Weights of a small transformer language model.
Size: 7 heads of 64, MLP 1344 squared ReLU.
Architecture: untied embeddings, normalized queries and keys, some layers without attention.
Training: a variant of Muon for these matrices, 782M tokens, 8438 steps.
Each number is 128 + 32 x the weight over the matrix's rms, rounded and kept within 0 to 255. Layers, rows and columns count from 0. Numbers have three digits each.

# layer 6 attention query, 448x448, rms 0.0311, rows 435-447, columns 352-383
132123130095133163171134126185113101127156138039129128151145142164099162095098164151093129075098
079172093140142142205107110115202151136143014120089126137135136125098184178093112117132156132103
151180101139169167145109136111114155122156136084172106123154118137113153168117104120170139077143
102153164171053097117103110077130116030149178076081120110124116146049081035140129094125211081053
136128131196135180150149107117178043074098096070098168150057192110144094164223145081103018129094
142131166096135131121165125127095144113117150094101169150103100079154171147128086188075116111119
107091150139175185042015123176148123050141148088155075110175052141105183160123192136140124076154
107144135066143155116169118165134156175141171132108145107149106113127144146181113125176215122137
122125087124112093091177151061169143180175137149117151129162086152155106090121087066178102083146
085134095135105093193133098133078082202094084122138156165108145103098110122157078119098202149102
100173068111166106154171069115114158161129133142082114156202147128106148099090092121161083152129
100158171136159106187058133207156145088155114167161150166054084135121167157088153027097157149174
095110161154133161018112116150126076138098092077141124096111138107143195165144153101140097136116
# layer 6 attention key, 448x448, rms 0.0326, rows 435-447, columns 352-383
084067168168121094108143129139155148108090167122167129133117142135126177119114114181179148155100
126138216116143129149158160133157160096093074138139062137096124195144059118148061146155106134169
077187147122139151109137200084138147130168087088157129113131105221082124129081197132141153085111
076132088173210183174118067098130147134095161098096148163160131150114139120144117111102177058115
114120126109124135096162071088107099086149186029097142114164184059182091090134137090100110129134
148134089132074136164112114134161127145085102140102104104181167164144120113120088154106118155141
084199170097157145114153106188131086085150139100074124080191133128099147037072079134109112089185
157188173139153148083075143178145102102144096136101142106108147143129147057117106183205156182086
121165137119140167182101162153119182157119120169141121116117136161199054204116164123204121121123
215068104149171136124129099077097124094091179154101110124131101062138063208179146095134166118114
141143151157169186201073088144133053116133170194109188121154090118113108129040132080134138083108
124096092101109147106094150153132105018137123098136090136079088120186055078100152167108141130092
031135080139188106151137072071141090122093198151191146090064113095119114083045183126064138149169
# layer 6 attention value, 448x448, rms 0.0393, rows 384-447, columns 352-383
123162122135109214170117126164107165131110059085214076107182140101049141150077141149141178141144
117120077181091088123154140147131093152175110158210110152094118140111150100067088105164093127140
137149103154121113131112113087138130124072138189166109095122151121113138154138166167135047130104
123119143147129128096147125114114083104104120112184082084160178150075134150093166088142187103162
100121132136142095110106128124161118155164147131092136106136165112150129135174127102180113122159
102116108131117163142127154160130066138066133122114088107110108164108157155174148127099193150122
132137110120124138140088131180137157122092147166094111056087083123088193125066156136205082182078
106116122137133097160131080174111099140164167106104140187103126083175142113138094118131165123124
128155145132119163187147136164143088118169125159104117123139101119231143116141079147168243091157
122127111114163135153120154123134156113098148154130161100134129119167120138124165148179140087173
110131128196151125148137160143178118063091114113122136106070118139106164134126141136213108118103
105115152094154100133150141132146086123114101161127144093132121146135137128122128161083140129127
124149133212132107136112120122070193137108114152134100108156152132094120103127144105112190135162
110125144155134122104128117144107134124087133129162144132165130112158142151116140135154172138136
063151125109199159152114132069088111123066131149115203162122102181174229164106077102087161146121
106121138101099157157146127091157150107086104117130130083140137103163147128080150145103087119143
099111120079121053028143135096085096120184176112162169120189096094114130126158171188125147180108
125111136096092215075108131099181109132156101137081158133157120163101122171121147147103092107140
098172132104163112112136122132187097086201088121183117178145154185221110126162129216118151152180
127117112130101146132128123143145128119095083091124136138120107143169148150123168127145066135109
141135132113122147135115095092174147135105102095122142116134107142131156121141124108134088071104
138123142171119127145097154167121183133139146151137100091107129102129105122124116197140093107134
112140138146111131158141096148161098137149143135161187147118119163121160110091158146121195097153
119111142099132161108122142147111136087136137168093165167176154068145118189156089121117150072170
114150140153121135176088119181156120115190126091118144185111109153145138128112133112129113138119
120138133206161158209097095125126138117134111148136081110135085164149144097108114131148244098148
097119124111124166156136160161113116174105105129123111151134162089179099126194159103120155167115
157101175132177181124128172104133081118174172066111097130132131169139145111088111152137139168126
116151106173159127133138128144148117148126115137122174149130114151144135132140129107140161118154
143131114167148108182113141108129114150112095160153161121125113158114124122098099175162118127121
168143117048141131124107113150117149121121092158125109142125097130170127151092138189126122119109
103182135185144126041129090102107144124104148150150105132185171121099138127159120083119053092144
150189098066133139125104156132153098100160105153128149092136141138182162133077126127135127113156
126168133116116141095155127132095147146167119125136151129116118096121144105114116061159185125114
118157133079146156161120161157124118201140111155119120122134114183130114101085130162096097159129
131119137035107121169113125140139088166086136108090083140098131073150140128108133077164157099132
136197110119096183131121121140113167095068170079109126182156061205183137160127142145189112133102
154089120166096094101129152128163122143111094143165161110139107165107103157128100187141074170160
120121131147121140099097138090113124129112166203144118073140164119105137129109096144076111105161
125158114134217233190136140203103034212095128127085133176174146110096166076137121173150152100088
087119185124120166187134159147130144145077162074121119127130100137139127067083139147142124176192
126079115146126133075129106131160118126156116096147144182182136095107142107096171104148154144134
129047109069117158118139134108114109102204131125102157129119120125130118142173111082126190129119
160168096107198128157118100117117117125209108113081114139130155223129064138091108130139169149107
105130134071130081195121134129192134129093130091151132109142072146104114103134133120141056111146
124143126078119154182093120163097106109145104036109044123148066082198111117100095179122105139068
129148145083095146138059086162116114128096103136143135135104132167126148138115134136082151117115
139149131180171110113124132135132109164128106094111106141129120121133126105164130096131155119079
132118098080134163166132138122189140137103092094138148127113139118168151093105143186115174111161
160144102101161116105150137164125114182065130117155091053191096149215142139115162144136092187175
101123130161150080133088091087139128126135124084119064036145101194156103112163110140128071116214
144090111113201116119139124143086159117087148137168141087137095064165116137116108186131131148094
161128135087125160191140124114142111138111126109116153102143123163124131107090120161103141134089
156105149093192116178165141137070059106106099123127173154014121104104144123034169188126140158150
126192149102150162118095104115115117143080138182137087099143167136191120135098095136132063141133
092106131225107124144090165130131047118179137168124117176144119106167095083203084123123207132101
103094110130154092121160140164107146172026142176189191110111122158130189152121164169139140137071
127143129088159099178125147093111149086160157105142089134099129161146133140125107225194144175094
162105123173140130158149136152138165083102148151167144098095121052123132176148112090139091082101
147149145121121055189117168126124098080127148165150087133165169153123145122104127185147066111145
124126106119106079100097098123132136130102151155183142100087095123071178143135110144065134101107
123133142085072113175150135126154121106109100110135138083136141138133144127125161159166136130123
093088113117127084090134138121114148136105162150151138116115192154099164125101117180130087096131
141130120117138180113119132131076115145092145097167095141179120119094123111130111112158131149162
# layer 6 attention output (transposed), 448x448, rms 0.0865, rows 384-447, columns 352-383
113051144202157114070137115091117208104220079139175190126201165057117109125117089134081120124153
199152199080130071114104128081129132067094130099157151122175143157106132128184137122090095140147
128141135093125126162120155133137125196158109120105094107124113174127117154141119142159158143140
156092153129115111180145133096166107128135140081171150088108096084127181138124097178159137113156
120129125156118128145099077138153115097139156207149157155106126136088102097111136159128099190083
111082076138121151112167152166126156082094138098183099153186119151143125119095144108130072132102
161149119095148194161115161182120076111087108161103143070114140137153146187130113136111084127106
121135112145147097153139165131092139147113132123117137145106142103149179112142079153135094123130
074094076127154033101113156150160124166188136118133085137118112136114103109133182118115069095130
113159111115102087177138135117099163162073159088179077137135157125096147126140154069136139111125
104160114096146094128188123079163092124096189146155121179091146129189170169127094086136092145129
167126088136152111151146083101127123138106155151152112126153110110124119094144106128113132145145
157110113087134116055158162210123127071124103120155166142119171151108128160090186114168160154139
105114139122138161136113135123027181101092183182171145155121165091128042103146120167106116177112
117091062181138146138160155093139112128065123154154167113138133099152183075182066116115112172122
159110121107103166138195128128104121120113106074128135103111090126159116159123166123139144136117
125171042112180141139088095116120130075076066099127182154132165187115138173111093155115129146117
166158199128158102160142102109163039167164129122067138185070100119109124152140064113138116095186
132095131129189108064131148166157077187182131111136094037138115120183091081133200165109221150120
115170149134069145106119134160116135119131100124108140130114169131118153150117142125144129110116
203124151105136136140114144143153144184111152115131120079144125077189160100100115128140145099118
146154130171097102090152136107141123133111150105160210135095143124141134157111134140172134078076
159072118147118164159154130146160093162108075162148098074131146136099143118114073151055125123092
112217153095094131189160092144177182138108129076139105170136165103093096125135197149187124102145
089116136098169056156139172160139089081142129130120120142168118111125157111089112122153106119139
068130155130097182126133198189106080098094139155181073076190118130131128136119166124164113096096
113158120103172162109093115157102137124121134228129131143146184143198179164122115072173130168107
133152158140157055105149114204125129117097159149120144136178101156181115130113141084103144092192
097107151150135149145110125102124148175096150124138126149112122128099142099137208164073171154152
185131133091186168111133155141096100134142116107128142116114146192109103160108149135143096062088
205197171150080144155129151162090116141119132090132175144141122102121128159134151118107167086097
120117175146126159108140062184096169158070196090166088100111137056060174122112066092129086078137
108134066146130128103140111127130106057133135149156131125156109143090109081180157102135146119150
072103111143142118153114089146163180111132143140166129097128139101154108110104145112119114109133
135105114122139156108135117092171056123161169152095200126157140093193159100104119181177131176076
117124102090136113171131095132099255129096152155121146064143100229162155148058139115136120099130
167109094171125176116126121083038122119122144117150181168103097092118162143140165095180056220166
059106125131125116146124120101103136146157129164060133146115164156163061143106158153132119158136
132105136106152154147147136116109099121122137128168090163147104146094144180093125145107155135145
116153100127138098147138139086123135175133162140129141145087142136080170113160116085157138177145
130171124131144111119185159140165116177182101126118126190087103140063112135092116192146163183098
090137048190166134103094124117116202203129126167151196106116054141120184104165140045159108197085
087158159075116101102191131060134120106138140149121142110112199125117127084133178094147155115166
153128146098141135143107161115119137096170099075074200184147112138175165156133082208142150125065
162107158146119161113117172161129068127126125141064130089109065124154119165153130174125106163125
145144107154096156130153137138167097178162152065171126118190095157136117151121087124159167137121
140125111117128122112104131126110077123127105076083115135138126150168119113090178125080126116173
088086108164114094135072072136127096153146098159184081138112165172106108102123095120141155156112
158082147077120178151171130122086113144099121088129108145186094095051160118149139127105101107116
157189130150135158081134138089149083083151112127131146123116174094111086136077168140092165094157
174178122168104143146159123076124070204148177107130124105082151172057154139136100145131082125131
130136115145106112116127096160123150117122063153125135164106169135151105126125092080128111114140
129162179094152139090091116112126134137142163090048108100146150154130146110181112105167162123071
255121217144068175160150106092176103124131133095123131125137067134112152115109168131154140126121
155144100122150108093108123183151110158105161131099091101116096207124108125150122120143125078144
150114115178134148108069098103131107120108116119162099144097172153154172101150130080144093124111
136106126142097146151110152156190137104107109148159110097136086142153087179152129158167161173070
136185165161154139122151156191149145126078151127164169112139060130117087163194172106168113179114
165125096148123144116211127134107121074139162145129133171153163108079168188098141128211088139118
130178086125159155163119092167118120153098104153113120118115122158081188152144167180134152129131
170055166105095149126090170112169200096101154179108076125128145108149107141121098104149150178150
134146115141102137120152113120101147150141126134067110101119126177139179114111125104104125120174
099173064142173140179089110120087149129104092076167118067142135165099124074154162138132137138139
068121113125112054176123152101085122172187186071153115133140087060096094117130125140139200121133
# layer 6 MLP up, 1344x448, rms 0.11, rows 0-128, columns 352-383
141080099188120092098108182115051149179160162180135088142141109100138158119120139118148122142119
160124166105064126149128118143131087127110084124109203148110150144122071128091142075157051084155
101141089165120092085170099182169182129104077160104089111150136073149167180151153132110176090138
154111110101171133111096100143099128158125121128117119129149133131171161137087119121127097129123
120125116107121148146123131128134150103156144118151131155077133126120112099100132174126192115116
125152134138136126100150129193126172161083119124152142114152082141113141183136133131108128129131
180141156134225100141113137113130091152083149078133093074119137091176192149107128101104171180080
150187172133169152085129170134082083079133133144116080094076089161161235128206091131132133058106
109189121137127096095147127155152124146157134119187103113168119137162142100156097113122114100120
155143114089100133150140232122072113125171107093150159129136129136197123110135097094163152167121
124074146146142143138120131132139136119104134145141109142138094111124153108151114092096116140101
110151095176103172090112149180124148138190142112083139172148139053138094099060132155130177104176
122091099139096130152150157108119104121113141124161090172165152133137102156090178061116089132131
131095112140099120139107108129132149099130108058075151141164157142055158121133125147143146145051
086158139140101157120083136137068144101142111142154119119119133183185134206079127132133100126070
151121118131122112122121182109060102165169132130109078142137080167105116116151147160088111121151
109151100148131107095145177111008098168112119067108102105082108119133111198131126115157135113171
132100153147115140161113126106149083148125128134162119110080136179090100087112104091119140126112
122090076099123145123118133130055117145129110137151129132167076125117121117128119108154124154141
054142142066119140152066136148076162098109096106121097122170096163148183134135166155166117122154
112149112151140099100165150159162127170170198103190104096111102119081160100101112106102049112034
093121058106141142089172066120140136117081152213149039130148162120113101157087082177219093070152
084109125135188081119122112141170101069128086112137118115150078206104116167176094060124129181149
132118175162140117098109115166115134149106117073165176110132140089188108131096114123115156147070
082131126122140084122141102126133133103143135127163108146170142150135135104124112116128103140113
084220147151170129156173063155137157117094168155145108133175127166158155096100198167132126075127
144136017172081070157085192102084050133148161177075112082129126123106182178160140157227104101094
165114134129099089052145054094093214176116050154149158133131087148137139143134143066197144135131
084119112157099098191100164132123120147151090182113063143126172128157134108135128099049111165088
087163109141140154146117133111111132141163149152142160157138143090126140116142154082145105070166
118125044078160114154129106137128146155125126132141129114121096110155129116128120105147126119128
126092130131186136145162117109068106127158103115112146100037153136101163090158208079110139047084
124115119140136143101165151167132066087152127120160111110161127054117148156178110143110123137130
141132154148074127163067079221145109086146076111189143156143125075206193056125152142053138167099
132119171109119129127150133114108129126139149120126148164119113123064121130162130178099141136120
159125105135082132170131113107128132129133124133083151122142141145119127133130128120128118145163
052150087156058107148112174114114113129170135126124097143160120135096131101158155144176137093128
090092119185097114134132073158114116199197144141123138083121123091091084059119142080094059103042
141107147156124160146154120152143127129188160070124111117161106126150111113074180134116144114110
158159130065099153112153214141119159116132145111148094130120170100132117151148137153211075121140
145148130149082056090127123072132166136142057098132137109093173138084061058124089122088124115135
147095132155145136136130136158135118100078083163191112097159138122143127136127143087145106018159
078102066146153151150135093112127150106114132112108160142131135109093056141111079127188111058172
129142162105096093076142083134090058140139113145126093131120096169097125103110130141117143154141
108098115116113097111155119082114171148139103113104122089088154122169135155163158160175163112136
087124142114061187131134156143122065160148145146100075103071070073134061134134178130148144122166
100142104151116098124105148157090104117117136157092080164074127090144120090102123105084146133114
061143149166148116174134117129191087132155055134137177166128171137112142158110140117255198107088
164102115168116134143087180135107145149160126121142101172103101134128132132152116121099156133152
157117128111078090091154141188235123118085151126121181159127101096138199109158071149147155148138
125161146197122119109189112171115127115144112141160109145137145148212121233126115193104150073160
133106136166076143156127140154108108138099047085114148154094132197124144127121143086146164082134
146126155170130148150160099119171085129097101123090092122135052076090103111115146096062157102097
060203082087084175142160070090103139064174092085106125148114160141135144166089102136066174143169
130205155134073076134102137115132133161145070154118135113169174083125100171151227116106168137161
183134103092107111192123168138155080166137138132112202226107149211044191092157171176187140090077
052155154104092129095174093152128058148166108177035121088147081164127087100199123154099135123074
163088102134137090111135112142122106105138174177126121216160112130097058106114142074107084051160
067163100164150124181104226137107208140160114153149086186083126143144132065143168083126095074100
183158136079117100096131205178119130154105091101156137122076138157091102131154117096089106135113
079127133125127137113143121115171132156109139122104106149168108135103091128183101147141122122108
153080135108131148117147057159044086079158099171192141138081136117145122115046139185110128130127
064170115115191104152102098124137152156079164090147134127150095065115127108094140131132051108100
182114143099169083154150189128110117108088183155064150138171136094145102071114179104077128102174
192100111158167157128006194155076098124167087038150059159152144210200125092108140137188079120149
087100156133100096152137218099118151125144137137138155126122092148111133163170161137187134129101
176151114174152153085145128168136214159183092135093172065154185114099097150111182167110100141139
143133076036140082110146162158142116125126163109042190161129139082122140159140095123139081124122
103132138090129105180160118141203120095131159086142091145162130152138153118100162122148112099130
138130087107072149117137098122112120145184138117128106183145206101079114107104144083118158156133
138091147123116110089141200152111130159127120124109147116090113134154145129133139115136124099137
116128120126059091157141122162155169096128101154116148175187149070091172082097161067097103106144
154153117123146065191171124097116072091098108141096136109056139145109131154057137196125138104118
080147120108079160101089113147183153180103125146166052150107176117014169235069156116125187066156
156145105075077201163094140157113188030170156115148173107115109129135152067133118162143085173117
094126103096117123139174087093109094134140144160180135090204139159145085114118092109084145144119
107116140170060108154101161176165119113144099175122157175131195145124140156136146162089129080131
166169087131158098084136117114150127111148130134178156191163126098107111097132083100070142199107
152136101087140123125150184140066137142072135199117129144125128131112113141109116128128142155129
148098186080073121175161129148130115128159053157051150167129117106078114061111122144068131117158
161116102173149164201111135197151089153109097196138195110163124101078146050094081143114159168154
111143134085176130107117089097152159063120123116155147162166065180155184203134137145080166131158
120116083100177123112126187132129160130161156131060162124097156121113130134162101115146136139126
156155143137129109141097124081147211120106164124154095127071087136109103090112107075129119165168
162122195178175155107068083125067139142163126103156144151114198134189134138142148111155144096073
139160112139135075137184150118152160148101163121082120191091119111131046166104170114167131090165
163119135164156104159103136112084084160191105174152199124109167113167120109196144154113092078132
097140150144198177093140077149069154186080152109123154083154110113164091112124139130133140148173
122115138076077121130117120120116133090132134110151087144164150178141134116160116139132138122137
162196096078128140095143072126128107124099113129151088087181100138110159153126110157110035114129
119117081125174115193140132145136081123188058188125150124163173128131077156182131177129105159150
154218146169117141104135070189112140134063109145088148149154138102118080131106110142186090115138
151112068078118128149143136097092121156111132132114100105106183157136111101144143099120158139110
148116180160147056142093090140106156093091084122101112128162076153110151198149149109123102156143
149125119113123111162139171110057129178143147067124155120170110114144187117118125113158106137131
176107103179112148161116041210090130148083121146113123070134137108203150153087093126174094106094
026236139072113144106039159106182123133117159078149129110138166151110153133075138130143064088166
102131125140122131121119139113166237105135107136086110084141240099135092135153111126193084115139
173181100113097128143112167133126133033114137102088088132054116132104156101136151122135129098121
169171111104151239098090071157149128176093120146082129103102101111097058077138103095110104126028
099136116151096103163100134167103112093091099138134124131198094165156103081141138134152108092185
122157088116135094115145110164090159131082138143106164137123106184134113121069100144158168108117
161139122126131180119132133119142127087114135181146121107109136109104142135091129138137071153111
090117152169103145147131084192166150066095111160125142149160084120198093119068120156134126154097
113102165101093255111188047178146159133188079142144111109120175151093135108136125157127141140075
103071143089096170137137112166118166112097074132172115155149115115080142060155146127125080132154
123112170132040192138101163083130099166154043058084071136115194139156133049047125113108124110073
108096125084152160075131113130146107052051137106124087161108149163052180107144122110120138145108
165111115154139131093056090157094166117173101092151124136130131153136120146115114151188088080146
156147157084122165123116129161134172121064119102151124131192077102181215165109089184119108144150
137179163130170126143122098102114088104167111131125105108142098240128134133054096122200099110109
118128135118145143147121153164097134153130129154129099147133120131103122117135154153167116107059
153120068147145145163137157108138167111226146113140125122122155121144149122137127131152140110114
163122137157131150073089087116147129184090071079085152177061115140190096154135174152108154124063
114123123108115164093159151164096124040123152105144124184181119153114168111149134131131116112040
109127099165142132135110122109146148118160136139101097136107119155151128093169155149139134176121
120116125138161116174116105106116152126116141162128092120129121131137143182065162144137140122139
150141139161142120162060104078096187142128124161167111147094124099077100146170164103149111139063
142136086068096198123111141165189126110061105083152146136114128133108103162184099148108129160120
146194161084172136093097188191080096138116088116007126102136146136109087156145160095094133109116
129138126175151125160083154106147105122157147053066204126155132106069121115110091093097078097132
115133134138107174093180133096142116148169099156167110158101105140041084140081119087255119145183
038150157108113190077121137097138189066186144116128145105126114252117128124130127083098095148104
135189130096127103160185116166092123115115155164197191152142152166150129153115144145140125134128
142170128107161211178082103136120191146057126127189093123072126108129097078189184150080145140127
118096145131135159117074085105118135164132186083156178139194133177163079094147123180096046131084
139126174103083075146182149109156181149108147122154103160117112117116116084138116126114110124074
146136198111147226153113125110117100099121058104155211134127067067106100104153106148111112075023
158167141050108125120058118141183097114111150155075165186121112094149137149200130149093159125107
# layer 6 MLP down (transposed), 1344x448, rms 0.0928, rows 0-127, columns 352-383
132166107161142103099137106233123092155163148140159119163096129112133171135114102116111121109146
135120129165144192118151158145175082130115120138173113142139073111102140131114111087143130162122
112111175077090140077056169130126123178142127134100165124130197149144159176123189149134170129143
113101166132074092140104167150133139168136131156103159097138147128132159109093094106144138130072
115089119143107111091131118123141098096059208087165156150115059127138105132094164148186081164103
073104194131166129143093071161101130102126169146110101120131180127073087188179040132172109120102
183153150149180139112121115066143115102160126093115140080128158095128111102151180185123098193178
153157099132136120045105139121141090215130097147097150080189136102140145193133134090137131086142
174164134139161153135140097101164063127096149102153126074150074144106148110144116094180089081164
140154090204118108116135159145142123104131087133153115134137113127107105092139123173089180123097
133175106070079115124093123154113188096109115191149145084117155112166097153129099171139094145128
142167122139131233169150086150103149139143137147203134092102081137141073112075134206151158187129
204134147124070089109240109143086138096124070102175150102135147080173076105178145148119167147128
128101117116134127147126076099076099127144122149107185175172101143056117106111109124209136078119
127105081164117183120158176117075164164122168091078125136105171091085101090091082164105128112131
174102139172190121145198122143149091139147138133091135119106112109148155153091159126102115115112
102136151151149123136174157154139147198067055073132093138118082089123127147102120136085122138184
128060144209086083163156110129143085122148124118134139122115158150164073155126165110191104064143
095138120114105123103163096086142153120111062105171152126165133147129165125147161127129115138117
150116124077123137121114099114153138143131120114147119096126084220069166136131139116126160145166
075105098125204136137195159140161106148124168100203082127108095179083099102115136134096169137108
129212063137163074073149075109134122122125093123156105162122172103143118161150141119202088140121
107129126140089155089053154145103168129107062165115101142126055117113123146140206145118160215156
161158179138105115122140132144078132164152097109116159122163086091111139089172159144076113108165
127139068125099145114136116075153084134154129110200131160133159165140118121118111098155107134092
149122167159150134081135161108150120084102126111143119100086133103190173083156151150137146141073
111150121155123142150066106087076111143155116134198104143106136137145118094155123078095093158127
138125130161139131105170127056084130105152081113105180102131062145061130088135128138125119129194
104101101120152144140128090107139141103121135152083158094157086064136140125139125067109134175098
091171134183162126107099137128110141126145181175130188108139100152130144109082106134173121126148
139107163112109122138144156159139152088130128173062150122144115128115136155095127123121133154122
179159147171089158116167077121121091094114182135240159215098068140153062099084087137101144088141
121143120138134094180120132120110124122140148106125102124126126127122101142144087131132167122165
156093106147156062042145133107128140165062190101142084131164131137191092122149066172064117154117
122076171093141131178135136106125139078164182138151157139139140133109105140150089174161133162166
112134094156165124096161161149134167096135098084127120097115107108138167139133136144111158126133
140179068096101145152067172153114132113159122126179049115163136114173065124149133119160097066145
104104141120095102140102096095088102148172100134122181098132081114068158145087104150099137126105
133162106151141121161086144125077115124100148142090132132102126177102112122085092117186088154151
183072114126194095121116160096085122120125193158132126104111132132164152179100123147129136165084
159114125125166055098167076154149095161166127097139132113106133139102117118158062151133148132151
139091045197081126174150111159093150176170131113078123104166094128134138080098131084112111040043
163108113138125151095185127144133121150143088099130104089182089126079128086172029129092096101108
142149142109128114150143079123148109091130124109135147122085144162132124114120154133021122122120
130092114120144103138110128098037124121105122169141078158163189123145172140188109102121125131114
081135123100131089204127090133193131131121134155108159041073111147157095111111118123165226161158
113083121141118109132134117097126067159133140127092110148136096127108145114172101142092159116079
151095131181121221144172127124176171108139108160123126205067095081128090116101166117156176071132
114113131077175092097158167180092084159138150110066134133143125208124069099091149110154156064173
125158142150092137146133151093111075182146103131139110120142105136152187154173096107078085132127
075168138113115193116078104137106156122110107194186188126207064150138107148160116123148170091178
191153178128139157141145078076063153107138188177143133106094125125157106114131101133074088077159
139093087171134116164092095122117047188062107077175077097103130148021142165075132150146134095196
131101096083147198110170182072095188149132121180141139113080127114198150137139141121091156135163
119062132150161123158116113126139141139218189132141114079090104133145090084179099113112151116119
114116119150135103133160145107096061151126167175112149177082158111136066122152143148107070148149
172108141192159126173141128208062119155161113177133114106119183158098200114154104080157107098152
123111125172138101149104125041126116159132132143089089163105122031147097102123131120079160135133
146122110155139122126099160151169080078140107176172135150161178092150085116107189126119113108122
151112119145102150174101128132128143124185137055127185152143143183165071151110170158180154065117
179149142188159117152130100116165156138152122026170060150090135087094166115121105181156130103161
119167143134119089109126121148144123145156120045127129117121085156123163068156124228121095135142
027123134102134120185104142113126103127128123175128125108083120183155127128106107135105117177106
161151148092151135171112192139152124174072126167119163130155130151141119112135159126146131118196
186119121132146090163131150169114125105070101085094127139121121151157168134133146129183127167165
144159137115173136186108132154106088140109143176098132140128166104139171165100129126136095151152
116093152131165137128190148118128116132105111122182062079122189141144091117143074186119121129148
132118096112069154188148100154163163121026116132153101114165141133102097146147105159115103028133
134123127151123111151135155207112160153143153136140109129110090105102177144172162084178100128130
113152138153151114142101167151127118166083161124129107164173135148107132079142173093159143087156
185102150114109122149083095111104131081052089130156111053124164122072075171143128086130103076118
188122144103102107148074152143154135108109153137180071171143181107135120097115076042137158097115
154134095107110037096146082096162117112084114068111101130132158146146186087151124108173147150111
149112154176131101141093072151114140128154118173131101064138099093112144150130127150136122073142
233099106155129121164158126149087123122136140158135150131122142126179062099149139123055156111167
122150110105143139087127138121158177081152106154143148124126147140113053147172139065093160149081
157169186153134173164137129116165134145104149130119154078129088142155128084091180084076123123143
139137069149163096103124109128087104134128152152095104109125080141140172097129076135150131175130
141118139112142124112128074135151114072159095089165172134155147143095131106155156144119173110122
121130096069143111158132145102150046195106151197200118129096124108068101054137092168070157077187
098147144157147124152222135118168124103139113123171143206180053100048142095054111179111129098064
117091157142121181130101100132114094130177150187083069151087113166112109096169102129091113140171
122088168126196102169133118151103083120143110094147123112105106164127109093141138100113059148125
129126121157122110110102122139056122091131125183127159095151112128140161122057130140147171131183
135116194130167137143114139129115096149093076140109165139078096089161124132064156189107106109109
146109128128164098117174156177067127164115138145166154106203077133093133115126120195153144111135
088187123138156164119198119099103176155061168231101035068060140162111056104112148166099087068134
185149110122127115150122066141163132105130083151124153130124208141112169130141162153109115140133
161135107106124102149181103104111106143170115141146127133076112133179140129141076129103180125125
162124142144205147124157092136156132119135136139171088108114125125136180117180093090153146134172
118116170131140086123112159122160105178157143108098089120098096120203165163180142129196131166120
189161109112183126147130133113109131124112136077127141112184122096188046105159128151135184100191
162000087135141056156156144094160134183129148169145141070117129106171089067087111099202141172099
085126075184104120107175164131133150153168153147124169132152157177102176165094156149112142165163
136116139134131145163158118131121108121130114123129152125117158137110147120150079107118099131127
175130186117084162110115122099161148137143175168129153112137137111101129109141133101135097149189
107182078129153198104180120189120187144096115117117117183152174149099166132080117137116124119121
067113105147150137161153117120118167144088144107166159128082107147074134108077127218127157132058
109056157136131161190090155192158142159196148124116156176147133063107178142143202141142094110131
151152146068150098131172119133107129125111137142128118135074098124123135143141146122143156169083
147105129155120097143122126154130111140124103116151153143146157104176146134158122129144104132164
163166103155189135131117123116098158079139146183135040081107151192172149154110174071137132148131
143114172122139117165099135146105156060174165181110082135095113079148140093150066071080112121088
160103150076119115210115113159128127108135144097139146150112077092168091223095146115078142110089
138146099153135093186115163113059110145085127141157139061127186191120119146097193086117120170180
085163045144133165166080152182099096180076147182139153135116081145120099158139102127127098101162
046144188177098088130110125126132138160097133149166127138172118104143117143186089096172165095091
162112128119164177121139116097135119147141169139075149112065084096084131127102119110150130107097
155109150107121079119124110112165149117147118120131186090101161092151158080082106119152124146177
101156168091121097191098131154052105111162092077161140102178115056193160094132197107091157132137
088098114112173194114178070083100139138133057112105135102132139147111151134137096139163133099114
127139152190118142143109095111099157123198096095104160116101144136175140157078132110123157130130
082136156122111176077108080133115122130089070104165123136176163141123141120131120175120133096072
134117054180102137172141166104188157140140132171094155104172124159121104111069113171125141096162
177146167134095121103100101136173100147098093115115144089134153149130104178163110157096130120104
157130074093161109081136156143095124151097097155100089121124111089153122111144097154068123179161
182110156138101149133126172112180190104116142105156131177143131071074129100126113125195118133159
120085111205150078090163121125105131105137137123073117147146094024149140108109157098144169179131
114107165145071149097119173114147181112080066111115139077110084109191161114090054075123081129143
153161124153162181080133164179112145120147120085141043096120129129142102106134137181175130157128
157136154169148143119103141091091089146131088184135059069081141121146130135123071159103142140115
125074133111114096098118130131165146135140162114137110147155124183182147170143163136160156135128
042166115136159082106120084130042126116129160157129184121153134193086127147129139130125060130134
154141110134201116165142109099173133184193160131102169108138081142101115128146131153128162111111
106143153131105176119152083186122255110082140177112163116096083129173160129092115165055138074136
128126102176170129206107145118124111105125144112098036105082192114134159200083136182140087092119
149125134144130090136125177105133081167090101121176133146138107116124115122113121139085127158123
149159090129074050110081145173127150108163114140164164110128111147151167076103146139169059112181